python train.py --n_layer=12 --d_model=96 --qk_norm=false --tie_embeddings=false --init_std_o=0.0478 --warmup_steps=200 --decay_shape="linear" --final_lr_fraction=0.05 --steps=3739
Each number is 200 + 40 x the weight over its row's rms, rounded and kept within 0 to 999. Layers, rows and columns count from 0. The size before them is the row's rms in percent of the matrix's.

# down: layer 8 MLP down (transposed), 384x96, rms 0.196, rows 107-137, columns 0-31
# gate: layer 8 MLP gate, 384x96, rms 0.204, rows 108-138, columns 0-31
# up: layer 8 MLP up, 384x96, rms 0.205, rows 108-138, columns 0-31
down107,103,248,237,204,190,166,157,191,154,133,212,219,227,220,251,189,277,202,199,169,277,202,186,162,253,185,206,194,214,184,202,217,140
gate108,111,149,237,231,192,191,239,129,193,198,215,199,199,188,144,217,235,202,199,193,231,206,248,169,204,237,184,277,82,204,211,202,184
up108,109,231,169,126,263,263,232,200,265,175,175,277,194,164,233,216,209,226,162,228,187,253,178,202,176,89,206,165,236,168,172,186,145
down108,107,243,275,219,158,184,223,236,259,249,146,240,234,191,212,209,184,226,233,195,175,203,177,153,219,148,171,252,289,232,212,263,177
gate109,097,96,211,272,213,195,191,141,183,218,144,163,137,261,233,197,167,202,218,139,220,175,201,215,158,274,166,103,125,199,232,241,252
up109,101,191,247,226,125,204,133,267,184,206,167,212,203,275,225,232,240,181,172,156,242,189,140,268,184,180,229,140,236,173,195,149,227
down109,095,195,155,226,164,193,286,139,165,186,214,202,222,128,216,237,207,207,242,189,75,261,222,205,187,215,202,186,233,155,150,204,176
gate110,093,176,245,277,274,173,217,160,217,195,259,192,213,231,161,186,167,237,207,229,182,192,211,265,227,104,141,216,152,200,259,205,156
up110,098,286,245,169,152,199,226,224,179,202,153,166,233,191,227,228,187,166,107,160,231,187,228,161,101,159,158,194,130,162,213,241,190
down110,096,138,125,235,197,118,191,207,208,211,212,133,187,159,188,219,161,203,183,207,218,157,163,141,242,247,217,168,251,198,229,239,194
gate111,095,205,262,199,190,106,184,255,200,224,139,243,207,174,212,291,213,250,181,112,134,221,163,184,191,214,201,218,197,136,207,196,185
up111,105,217,202,172,218,253,153,126,222,297,195,188,244,159,205,161,239,213,141,181,242,215,208,197,225,212,136,166,161,239,178,212,244
down111,096,135,214,232,195,160,219,181,239,198,162,290,275,128,233,219,213,205,180,210,220,84,202,202,194,171,220,164,238,139,95,199,164
gate112,106,150,256,212,194,184,159,117,202,225,190,213,133,189,234,229,204,184,150,196,221,227,217,244,248,158,170,262,158,190,244,213,179
up112,102,226,158,203,271,181,206,198,198,152,216,180,162,216,206,251,163,214,174,178,251,137,243,185,344,202,264,182,169,153,182,199,215
down112,099,199,190,277,196,221,185,186,208,155,164,215,235,161,132,195,213,156,230,118,178,148,147,250,164,170,141,175,287,287,148,143,184
gate113,104,157,175,222,269,272,230,159,221,159,195,249,262,157,222,176,226,180,236,167,262,246,167,204,249,211,182,198,131,217,209,266,219
up113,106,133,181,246,202,253,255,143,211,199,235,158,187,213,229,147,244,224,122,145,224,182,211,212,168,187,268,187,162,218,237,310,175
down113,107,190,204,155,267,166,215,171,255,208,256,153,182,189,208,209,167,179,147,170,235,220,193,165,241,201,212,288,249,179,95,194,211
gate114,100,187,250,255,185,185,197,260,181,253,173,179,169,180,216,191,238,215,253,208,180,193,228,226,253,230,271,236,228,168,197,199,282
up114,099,198,212,178,178,217,178,210,154,219,223,161,152,211,145,213,193,192,249,277,221,171,232,145,199,142,205,165,207,257,180,155,184
down114,101,202,191,134,228,221,199,232,229,218,127,210,249,151,174,165,212,145,157,165,254,206,286,213,280,256,241,145,230,139,211,138,241
gate115,101,178,175,219,184,162,206,131,154,226,200,191,191,212,202,140,168,201,181,259,187,144,263,181,178,220,201,203,157,220,202,186,240
up115,096,196,192,213,149,253,164,223,185,180,202,130,147,184,172,208,230,150,187,218,191,200,279,197,265,235,200,201,281,260,197,244,208
down115,100,138,161,158,85,199,242,169,232,170,205,251,222,214,189,180,143,213,195,232,181,243,166,190,200,193,157,246,147,228,176,174,226
gate116,101,176,131,172,198,193,227,210,277,224,172,199,225,261,195,201,185,225,252,200,120,251,257,229,165,222,220,201,172,170,257,206,218
up116,097,196,224,206,172,198,261,166,248,177,199,260,202,227,257,136,240,178,161,211,123,257,204,246,211,167,186,154,250,198,153,191,210
down116,101,184,305,204,242,232,244,192,148,215,83,209,278,267,208,166,231,201,198,256,249,203,125,229,230,212,177,155,238,139,210,202,243
gate117,093,288,189,243,188,168,247,140,222,175,186,143,107,232,205,192,202,202,287,192,160,132,198,208,155,177,253,138,268,218,207,204,218
up117,096,241,191,211,93,231,150,185,176,166,181,207,193,163,193,168,254,206,179,233,157,137,232,262,206,214,299,219,230,159,206,198,153
down117,089,215,175,130,163,176,247,211,121,131,173,154,217,236,232,190,175,216,229,161,260,147,257,217,273,249,242,246,179,207,249,214,178
gate118,097,188,240,154,219,157,167,181,196,244,183,190,189,166,245,214,310,199,135,201,241,231,190,167,179,218,188,224,131,147,219,188,108
up118,097,181,245,182,248,224,202,208,198,233,191,165,174,233,196,169,305,212,173,253,228,219,183,175,205,233,177,175,139,112,224,182,181
down118,097,215,225,169,181,232,185,191,212,193,225,188,261,212,183,217,149,155,281,228,133,175,147,166,90,251,181,127,226,220,209,171,62
gate119,101,213,200,210,201,141,284,235,261,199,258,234,198,200,243,241,218,197,192,85,209,186,158,192,168,156,189,224,211,179,205,191,208
up119,097,212,239,210,267,224,163,143,150,260,281,165,181,225,219,196,133,192,216,208,222,260,231,253,221,119,114,212,235,193,191,221,203
down119,102,160,231,124,238,94,247,172,177,255,184,232,140,201,245,176,234,174,185,245,166,247,260,236,217,188,185,221,210,235,158,170,147
gate120,105,231,260,184,177,164,209,258,228,195,235,153,267,187,238,209,247,247,204,157,135,159,233,163,127,222,186,173,238,141,175,117,254
up120,096,166,177,234,199,185,219,229,145,192,154,90,117,202,212,146,176,214,213,227,127,236,193,177,134,263,225,176,200,149,193,169,161
down120,098,173,144,215,247,223,161,198,221,190,186,153,246,266,197,260,192,175,175,180,257,177,155,218,263,210,166,176,236,218,184,271,203
gate121,103,215,196,226,154,152,127,213,169,226,199,213,219,197,185,135,266,204,191,169,239,234,278,209,249,212,216,137,257,150,222,197,238
up121,104,274,230,193,216,243,154,213,213,246,230,215,176,272,173,207,280,212,172,210,265,243,158,249,145,125,215,202,151,184,191,220,166
down121,099,198,213,250,186,194,125,266,244,243,196,124,174,194,236,149,205,161,248,200,222,155,166,147,249,238,215,104,277,180,223,158,162
gate122,095,148,219,247,210,143,107,214,242,195,165,144,187,250,206,304,221,227,210,176,156,133,181,142,218,226,225,189,259,155,209,200,146
up122,094,205,301,165,182,219,200,182,152,238,217,230,217,216,253,202,161,159,260,203,232,134,199,270,204,186,143,264,189,155,246,288,289
down122,104,188,225,211,243,201,155,112,226,207,227,271,158,189,196,158,194,185,232,137,244,196,253,157,203,174,262,208,181,262,237,175,235
gate123,092,211,184,226,232,146,199,182,199,281,263,167,193,218,176,254,142,266,198,198,208,194,258,214,216,236,253,196,215,222,197,171,182
up123,093,121,203,174,217,227,205,204,167,264,229,236,148,143,168,219,195,233,238,152,219,237,160,205,148,209,240,183,148,110,199,218,184
down123,099,197,193,192,237,169,171,223,232,212,146,159,205,231,164,195,180,149,283,178,226,223,181,221,152,172,213,116,152,223,191,219,206
gate124,100,182,214,249,217,196,246,201,174,246,241,248,229,182,130,191,227,166,291,182,257,102,165,255,192,240,179,187,119,168,213,177,231
up124,101,138,231,220,155,212,178,152,199,174,150,171,114,210,264,146,205,220,178,243,111,210,260,190,203,227,193,178,273,215,175,209,113
down124,104,188,213,213,159,182,186,210,212,146,225,217,205,174,259,162,173,230,215,152,232,224,279,153,165,182,253,218,233,222,209,185,245
gate125,099,191,263,246,188,147,207,175,162,233,177,208,146,208,156,243,199,239,142,147,211,217,160,121,168,197,162,156,204,191,267,161,229
up125,093,172,229,222,180,254,239,168,172,178,77,233,184,176,207,200,188,218,180,158,209,261,223,198,207,186,150,197,219,117,182,199,251
down125,102,173,215,231,231,200,227,216,260,231,216,256,179,196,144,196,203,221,146,203,195,200,201,202,223,174,241,194,176,201,239,186,190
gate126,102,149,195,234,153,191,209,255,233,238,209,233,176,233,204,162,204,202,269,236,160,243,138,163,207,205,159,277,177,240,205,158,186
up126,105,252,289,246,179,238,161,137,159,237,181,197,164,209,199,246,244,247,236,160,242,143,229,251,205,169,246,208,191,202,222,172,264
down126,099,269,187,187,166,174,235,160,228,205,238,173,195,236,189,258,146,197,185,212,228,249,191,160,205,218,194,171,183,182,142,209,230
gate127,099,183,255,188,194,171,212,163,206,277,233,255,167,259,187,147,189,168,236,324,160,148,217,164,188,194,291,238,184,200,134,231,163
up127,091,164,226,198,197,226,154,196,214,187,181,163,280,199,131,177,218,200,217,216,183,153,186,162,166,162,179,247,244,203,208,235,179
down127,095,159,157,144,146,205,81,224,186,191,180,208,183,181,148,216,181,161,174,179,160,178,165,191,185,192,283,227,186,173,271,269,190
gate128,099,158,199,172,271,214,273,196,208,144,259,230,126,182,186,161,164,256,213,220,208,192,190,222,211,210,248,215,135,188,233,209,249
up128,099,224,228,127,195,176,272,213,201,199,187,252,190,204,215,210,244,277,181,211,240,166,109,217,209,145,203,200,168,204,203,233,232
down128,100,273,263,276,223,204,173,181,194,209,225,124,246,209,202,132,137,260,184,181,184,183,175,213,226,186,269,216,123,184,301,196,198
gate129,101,183,231,152,210,207,198,170,187,234,257,200,226,203,174,218,142,245,162,213,230,145,255,198,137,187,162,243,247,224,236,215,292
up129,106,273,180,188,212,215,163,215,234,245,101,234,153,226,173,227,188,187,179,243,232,172,226,233,216,174,228,221,171,249,245,239,157
down129,105,209,234,242,180,176,203,173,232,231,278,246,213,278,181,213,228,216,203,196,267,229,167,176,225,261,198,193,187,278,104,145,230
gate130,101,226,266,180,176,215,150,234,273,187,177,208,164,189,232,195,198,197,166,209,209,221,255,164,184,169,180,260,200,113,161,208,175
up130,104,187,264,243,185,258,220,242,239,215,219,263,166,240,210,178,171,246,144,222,299,219,251,164,191,227,130,269,204,162,138,232,228
down130,099,149,237,133,220,226,163,199,142,274,201,231,273,220,225,206,199,147,291,249,195,196,217,265,174,147,280,150,178,298,237,187,175
gate131,091,160,146,233,192,171,222,233,145,217,209,251,170,167,166,134,212,186,236,254,209,187,237,184,204,140,219,278,140,102,200,188,184
up131,087,148,142,231,262,130,222,231,210,194,205,280,188,147,182,191,150,245,198,260,211,244,229,197,255,225,282,185,160,161,211,122,161
down131,092,243,235,224,193,247,199,152,211,212,197,204,199,212,220,190,230,208,191,168,239,174,133,234,221,176,177,164,189,264,216,260,231
gate132,098,119,212,182,159,119,122,178,196,244,118,180,180,154,220,175,168,100,155,192,237,149,229,186,212,184,162,212,189,221,236,160,132
up132,098,253,187,197,271,236,217,164,178,178,143,208,195,240,184,190,130,222,268,207,126,280,210,218,206,205,160,199,134,221,142,251,180
down132,104,241,199,256,224,234,222,170,174,139,251,125,93,216,220,241,175,156,228,99,167,233,248,213,157,143,170,197,243,166,172,205,133
gate133,100,238,183,199,125,127,233,180,224,244,172,243,220,278,254,235,211,152,182,149,168,183,206,190,169,220,249,178,260,113,104,159,248
up133,106,170,161,259,216,213,122,212,216,161,169,241,169,154,168,137,190,206,260,211,223,196,257,221,174,210,186,220,158,181,204,201,166
down133,101,173,191,204,200,205,187,159,220,214,164,316,165,276,232,167,231,197,149,218,178,222,173,205,182,145,98,124,166,188,151,243,225
gate134,096,181,236,266,222,191,216,206,237,201,206,193,231,154,234,162,238,220,167,214,146,184,254,235,186,62,197,226,242,153,266,237,136
up134,093,191,159,232,194,295,246,148,114,151,205,142,251,178,221,213,169,73,271,138,154,159,138,224,217,123,183,167,195,173,159,208,223
down134,097,213,95,171,246,258,198,227,164,189,178,236,199,175,200,207,154,153,210,158,163,203,212,219,137,248,231,181,184,248,274,153,157
gate135,106,177,224,256,144,188,152,262,234,203,250,141,219,101,195,134,163,169,155,205,194,253,118,201,183,190,176,178,191,178,219,230,234
up135,103,162,188,193,154,281,169,225,198,149,210,214,163,133,179,157,153,237,234,214,208,228,208,161,176,264,124,209,174,160,211,285,208
down135,099,185,237,196,194,237,249,158,202,234,185,130,276,215,178,225,199,172,216,198,182,203,113,243,257,183,133,139,214,210,188,203,138
gate136,109,183,213,213,161,176,202,184,193,229,162,227,191,188,224,145,143,276,197,228,141,211,245,163,123,201,176,200,250,195,172,140,240
up136,113,226,294,205,224,158,244,207,197,160,237,203,197,194,214,217,188,219,289,221,185,148,237,256,233,224,246,261,155,207,243,185,230
down136,109,248,222,261,180,187,236,295,105,218,200,120,202,164,244,243,215,239,223,222,199,247,164,240,169,289,213,116,236,164,164,156,165
gate137,105,155,212,196,147,103,173,247,235,179,268,223,204,193,197,179,198,166,267,219,170,223,171,242,252,166,247,198,194,252,195,225,159
up137,093,224,229,203,177,174,245,212,267,205,201,193,214,114,185,201,247,265,163,229,162,226,249,236,193,230,255,192,235,206,180,123,250
down137,096,204,169,192,226,187,297,239,161,230,222,225,152,275,169,172,215,195,141,194,224,191,179,147,168,282,97,218,173,182,219,245,224
gate138,099,210,240,244,237,165,195,157,136,173,234,244,196,184,169,189,228,154,192,208,162,271,226,166,193,254,188,177,122,153,184,221,235
up138,101,169,209,280,199,202,259,227,169,180,228,177,211,192,223,218,191,213,205,300,160,227,201,218,120,211,204,159,291,178,152,242,234